{
  "n_layer": 8,
  "n_head": 3,
  "n_kv_head": 3,
  "head_dim": 32,
  "attn_scale": 0.177,
  "bias": "all",
  "parallel_block": false,
  "optimizer": "adam_variant",
  "lr": 0.00333,
  "beta2": 0.99,
  "warmup_steps": 219,
  "decay_fraction": 1.0,
  "final_lr_fraction": 0.05,
  "doc_mask": true,
  "steps": 5842
}
Each number is 128 + 32 x the weight over its row's rms, rounded and kept within 0 to 255. Layers, rows and columns count from 0. The size above them is the row's rms in percent of the matrix's.

# layer 5 MLP down (transposed), 256x96, rms 0.104, rows 69-85, columns 0-95
size [ 97  90  91  95  94  94  86  87 117 107  92  74 110 136  91 111 103]
[[151 175 106  96  91 113  93  57 107 166 180 137  94 167 160 128 141 152  89 109 112 192  80 121 199  43 105 158 115 113 157 118  68 167 122 129  87  88 126 148 118 139 105  66 169 120 156 112 107 124  99 148 139 109 130 110 182 111 164  88 179 135 115 138 152 136 116 125 107  81 159 173 155 181 145 163  93 159 109 124 125 129 125 135  74 148 134 169  87 172 159 125 117 119  92 149]
 [131 102 140 174 104 136 134 100 164 158  51 110  92 145 114 144 127 147 172 119 149 135 191 135 145 103 104 150  74 109 180 114 100 104 149 130  87 153  93 186 146 158 113 124 121 151 142 137 119 147  58 185 176 109  96 187 117  86 127  92  91 114 111  57 106 160 101 133 134 143  56 162 143 102 134  76 155 196 195  74 145 135 113 166  99 147 145 134  95 101 138 146 109 143 125 119]
 [ 55 109 129 194 184 145  99 105 136 122 116 103  95 130 138 151  75 136 184 117 121 103 111 125 145 117 184  87 142 124 105 196 148 222  93  37 147 109 135 162 140  97 150  99 136 110 142 116 167  66 132 128 186 123  82 130 129 107 129 151 121 114 157 114 133 151 141 138 124 139 111  65 140 122 142 128 124 178 170 113 145 121 146  57 124  78 102  99 131  98 131 134 182 176 134 144]
 [115  93 113 170  93 154 175 122 129 109 154 180  86 120  81 132 139  95 157  78 120 127 154 140 115 109 170  91 158 162 113 155 110  52 142 113 196  95 121 116 151  86 139 125  71 163  95 104 118  94 118 112 102 186 140 104 140 133 175 119 154 129 120 114  98  70 108 146  73 160 128 162  79 100 155 244  85 174 162 161 150 149 151 146 124 137 108 183 127 136 116 101 133 141 138 117]
 [110 176  66 135  88 130 166 128 146  74 114 136 138 106 122 167  90 159 133 109 129 238 108 125 113 137 175 128 104 136 156 156 153  74 168 107 118 138  83 109 117 130 121 118  78 151 155 165 103 132 132 102 112  85 183 158  27  96  87 115 170 108 109 143 184 112 153 162 110 149 196 142 120 147 140 111 128 126 168  85 168 115 152 123 103  53 122 120 152 145 137 137 125 108  99 146]
 [ 84 156  92 104  69 167 155  96 106 163  89  83 123 157 100 155 130 115 105  93 137  90 116 130 166  84 175 103 143 115 131 124 122 121 151 191  50 126 160 110  94  87 141 111 150 125 165 115 135 130 151 125  72 129  97 149 122 101 218  94 123 101 164 141 140 135 148 159 157 145  90 102  91 143 130 229  67 157 122 123 124 120 137 189 126  93 193 124 106 166 115 168 118 134 130 143]
 [133 111 108 112 141 108 103 126 147  84 159 194 113 110 122 101 113 129 143 162 206 131 103 122 143 141 137  85 139 115 100 182 121 164 144  82 106  98 123 155  98 129 200 182  98 186 103 167  76 113 134 127 142 162 159  88 129 111 112 168  69 115 158 133 124 169 145  88 123 155  84  82 167  63 133 123 162  89 139 176 135 147  70  90 117 101 223 140 173 129 109 133 129 112 130 147]
 [ 98 192 130 141 116 159 141 123  66 154 117 136 130  65 114 187 181 109 133  87 181 115 146 135 101 149  86 152 128 152  45  86 170 136 148 200  75  92 125 179 118 138 144 201 175 166 106 154 107 106 118  89 130 134 152 117 100 145  95 104 183 141 168 148 137 102 112 134 107 116 135 150 163 129  97 148  92 107 117  81 109  93 169 109 147 124 122  83 192 135  98 111 128 100 144  95]
 [108  99 124 124 130 196 152 138 164 202 152 124  97 124 119 132 167 160 139  84  91 147 122 115 100 138 117 129 126 140 102  67 138  93 123 148 118  76  81 128  72  76 110 129 104  91 228 140 141  84 113 132 110 118 122 189 131 103 142  95 185 210  93 166 136 151  95 115 137 168 122 158 104 100  87 169  88 157 174 147 172  98 169 150 123 146 158 137 127 126 110  74 130 111  98 117]
 [121 129 117 178 121 128 125 146  98 116 166 117 129 105 139  67 108 116  93  94 151 136  94 128 105  61 176 191 140  54 139 164  98 151 162 161  76  70  91 101 198  89 125 114 152 103  78 140  98 123 154 151 155 116 143 143 116 158  81 123 122 160 134 155 144 103 155 108 120 115 209 103 130 154  66 110 151  96 168 157 132 174 105  85 129 131 122 149  78 143  84 158 183  82 134 150]
 [134 140 121 118 108 134 125  99  63  85 122 106 124 112  95 157 105 113 153  99 124 139 119 104 140 156 127 130  88 122 160 126  90 204 103 135  93 156  79 117 110  89 177 174 131  77 136 169 152 159 137 186 123  87 194 120  75 100  96  57 149  55 103 123 109 148  90 135 141 118  86 145 179 120 133 154 129 153 125  88 199 147 164 117 146 164 165 136 195 130 127 134 194 124 163  98]
 [175 105 104 132 108 107 132 171 103 148 142 129 190  95 150 121 134 151 112 194 169 114 111 137 127  92 202  90 122 108 156 173 118 149 173 197 117 163 145 155 144 169 157 125  78  94 149 146 109 187 100 165  87 120 128  93 102 148  94 123 131  89  92 128 126 156 118 108  83  92 111 135 117 167 190 139  83  98 114  81 130 104  64 165  81  91 164  96 113  66 103  99 148 137 153 162]
 [171 163 141 108 111 111 101 117 167 104  86 131 125 115 134 116 125  66  81 118  70 157 179 139 142 116 126 222 154 108 187 100 140 132 130 155 168 167 118 106 142 140 110  79 127  92  83 175 103 129 102 120 143 128 136 143  66 110 130 152  87 107 164 169 137 106 137 191 121  63  89 175 125 183 144 131 151 163 148 112 111 151 132  96 219 141  97 128  93 108 141 157 115 117  71  95]
 [170 120 132 133 130  99 118 140 170 141 139 176 123 114 112  98 186  86 107 102 140 128 139  93 119  94 120 120 191 120 148 160 122  52 144 102 172 189 137 156 110 109 177 103  93 119  91 175 155 111 162 212 165  98 122 110 133 168  59 103 109 141 180 131 126  85 190  71 112 114 100 125 128 116 105 145  80 116 163 127  56 125  73 156 174  97 115 153 130 162 115 154 130 113 150 102]
 [153 100 158  66 133 143  68 172 119 159 102 113 116 137  99 166 128 149 156 137 145 169 162 111 161 162 135 140 137 128 112 124 106 116 187 115 132 104 139 127 103 166 142 102 147  78 194 117  81  98 105  96  60 106 106  94 100 126 122 125 113 122 150 163  97 185 119 178  99 136 134 155  57  94 120  61 139 150 152  81 123 200 210  94 145 125 151 120 139 144 183 131 123 113 147  63]
 [ 91 149  87 115 155 152 181 115 125 166 125 177  90 136 166 112 158 114  99  86 145 188 111 188 181 131 111 151  80 128 104  80  97 138 146 101 104 119 105 149  50 123 158 148 133 176 169 142 133 198 101 171  71  83 158 163 148 149 124 116 146 136 133 114 110 122 130  68 137  89 142 140 130  77 114 133 156 108  92 103 108 119 155  46  82 162 163  95 126  85 143 131 146 130 183 117]
 [138 145 185 125 120 160 166 128 110  83  91 143 109 136  92  85 143 189 103 188 167 114 142 126 202 138 125 132 155 101  56 103  53 135 110 107 138 213 111 179 156 133  55 135 178 105 112  88 109 131 140 158 127  98  83  90 132  71 139 111 134 161 133 134 152 114  69 134 177  89 102 158 147 140 122 111 131 165 138 137 131 153 116 114 143 104 118  86 145 120 179 157 161  84 118 110]]
# layer 5 MLP up, 256x96, rms 0.111, rows 70-85, columns 0-95
size [ 96  88  93  95 100  88  91 116  99 106  72  96 121  87 108 106]
[[138 114 133 114 207 122 163 151  94 142 167 114 134 156 165 120 133 141 100  78 113  72 161  81 105 124 167 153 131 123 165 150 160 114 131 139 131 164 106 159  92  86 186 185  68  74 167 148 151 139 197 135  79 119 103 127 170 109 177 136 151 120 183 134  94 128  87 129 146 139  75 123 137 160  83 133 114  47  84 146 148  92  96  85 115 133 117 114 144 112 121  97  78 147 168  93]
 [167 129 137 115 150  94 148  89 136  97 103 148 172 105 133 140  94 119  89 173 122 170 124 104 104 189 128 131 108 205 123  65 121 144 127 160  72 123 110 157 134 176 109 192 190  90 173 171 141 152 172 104 112 125 173 100 100 187 164 174 165 104 152 140 153 138 119 121  85 154 139 126 172 123 100 105 141  85  98 149 140 145 113  95 108  60 108 100 130  83 158  57 112 156 100 114]
 [ 86 119  65  67 189 152 155 176 158 206 167  81 144 161 130 133 118 128 112  75 110  93 144  82  77 161  96  98 135 165 153 109 166 135 104 109 176 136 127 142 116 152 150 150 160  95 146 109 177  76  96 144 183 150 148  76 166  92 115 104 162 148 185 140 150 134  76 113 114 145 111 103 138 181 114 164 112 114 170 121  76 109 129 118  92 134 155  91 143 154  73 102 138 135 111 117]
 [131  53 159 136 184 155 114 122 139  65 151 143 144 159 155 139 130  83 138  73 128  69 129 101  63  61 112 190 102 112 173 119 108 138 139 121 184 123  97 124  80 101 129 126 200 104 131 145 138 175 100 157 170  94 115 156 110  70 129  58  88 137 174 133  87 169 135 129 133 156 111 110 135 153 100 105 156 125 109 152 139 146 107 177 127  96 138 136 194 135 137 173 150 139 129 160]
 [143 103 110 121 148  87 133 115 118 150  72 134 217 161 188 102 156 141 143 134  83 115 131 149 136 142 213  99 130 104 155 120 153 145 171 125 111 134  61  97 126 176 103 134 147 160 123 107 154 145 153 104 157  99 143 126 151 160  93 163 154 122 133 100 103 141 114  61  89 111 125 123 114 140  89 102 199 121  37 107 149 162 114 182 127  60 142 160 177 120 120 102 165 153 118  87]
 [121 115 134 140 122 115 167  65  98 137 108 135 151 149 133 151  98 114 126 180 125  62 142 157  82 124 128 233 174 166 123 176 124 133 122 124 145 173 124  93 160 120 128 163 170 122 140 154 124  71 128 126 119  95  89 156 132 171 171 128 159 111 164  91 145  44 134 108 169  84 122 118 114 154 165 111  69  85 127 134 133 132 123 183 104 106 152 191 119 118 125 107  62 111 128  61]
 [174  79 173  81 171 135 128  95 161  88 126 117 102 165 151  81 112 101  76 123 104 120 138 140 169 123  95 145 148  86 166 123 146 117 113 152 144 100 168 106 114 132 176 178 104 123 143 121 170 169 181 173 164 130 149  49 155 166  73  94  84 118 123 109 135 127 136 137 121 123 117 118 178 101 166  70 160  92  64  93 111 138 155  62 128 148 161 104 124 172 121 109 179 155 168  92]
 [123  88  94 126 156 116 169 133 142 164 134  54 120 119 115 100 158 108 110  91 140 116 175  83  80  94 130 130 156 145  79 103 123 119 129  54 150 113 153 136 131 100 129 151  87 102 132 163 213 121 163  99 143 173 172 119 167 136 171 136 121 138 127 155 106 125 161 164  56 148 204  91 129  81  93 126 141 139 150 110  41 113 155 127 172  89 109 107 144 163 108 123 185 130 168 121]
 [132 117 144  86 163 150 154 161 150 124 167 111 166 187 128 162 147 124 104 137  16  89 167 143 172 130 125  97 148 117 137 134 150 105  97 131 185 158 101  97 116 161 125  86 137 112 121 128 148 114 134  77 156 127 134 155 107 148 166 172 110 159 141 136 123 201 112  50  73  94 107 113 185 157  84 117 126  78 141  89 116 135 124 117 144 114 133 152 140 204 133  48 100 143 147 145]
 [127 125  91 131 134 140 225  75  81 105  54 105 103 110 141 123  82 109 141 117 146 163  98 131 100 148 109 130 111 178 123 110 162 112 139 128 176 180 111  75 115 126 134 137 141 101 168 153 135 117 173 146 105 119 104 174  91 164 126 172 139 107 159 181 123 133 148  88  73  74 163 139 136 105 168  69 117  87 127 109 113 161 187 116 152 134 108 194 149 111 141 175 163 143 113  59]
 [ 96 102 111 136 132 105 118 107 108 115  89 185 128 116 152 134 137 112 130 102  95 141 132  52 207 135 158 151 196 195 136 161 170 135 112 143  82 174 110 103 137 162  78 181 135 199 126 115 176  57 136  82 165 169  90  80 112 144 122 123 152 109 122 107  67  99 126 153 128 180 141 115 117 153  81 153 110 161 148 111 161 157  96 129 161  85 145 161 159 163 128 104 131 120  87 121]
 [187 121  73 111 123 123 145 171 177 133  87 127 178  90 124  81 114 123 120 112 121 165 187 135 122  95 103  79  96 144 125 147  99  94 127 118 148 200 137  64 113 123  82 182 140 139 186 126 181  74 140  77  80 177 138 106  90 179 156 100 114 116 174 133 123 121 185 139 102  78 171 128  88 117 123 185 130 136  94 100 138 146 170 105 157 135 162 116 140 143 105 171 132 115 117  91]
 [148  98 134 130 158 152 206 160 160 140 149  56 197 156 133 127  92 115 148  58  92 110 113 117  90  50 145 174 194 175  76 102 184 101 127 127 102 153  90 132 105 110 138 157 116 129 127 147 183 125 155 142 146 131 111 163 150 159 114 111 130 151 148 125  75 107 146 141 145  99  76 153 149 123 113 145  88 111  96 160 152 137 128 190  81  93 124 169 179 154 149 153 157 113 144  88]
 [171 155 163 144 136 194  99 147 135 125 114  94 180 162 135 167  83 146 110 115 124 135 130 143 190  95 116 164 129 163 181 140  94 110  59 137 172 110 120 107  77 115 123 170 160 119 161 145 206  87 150 120 130  55  92 139 126 136 137  48 128 111 216 107 106 132  92 125  86  96 106 150 119 113 155 161 124 144 131 124 116 123  81  98 123 112 215 113 127  99 126 131 114 134 166 132]
 [115 131 176 154 183 168 144 187 116 103  85 120 179 112 134 104 121 138  85 109  86 178 128 110  68 105  60 112 146  70 114 119 175 103 157 136  82 114 110  87 141 126 127 202 126 158 120 128 137 135  93 141 226 136 138  73 171 136 167 150 140  86 115 165 132 153  92 124  89 135 130 116  97 156 139  82 147  93 132 129  87 124 171 117 114 127 134 158 199 141 126 141 165 188 131 131]
 [121  77 106 102 165 164 112 109  82 148 189 140 145 144 135 173 183 117 101 163 163  77 100  39  73 161 168 126 161 117 110 112 144 108 106 141 147 139 162 173 113  85 112 166  89 138 116 151 148 130 159  66 128 165  98  85 171 129 136  76 142 122 113 148 149 128 185 137 188 104 124 132 141 132  91  83 169 161  58 142 138 191 136 149 123  81 125 119 159 175 115 124 103 123 156 107]]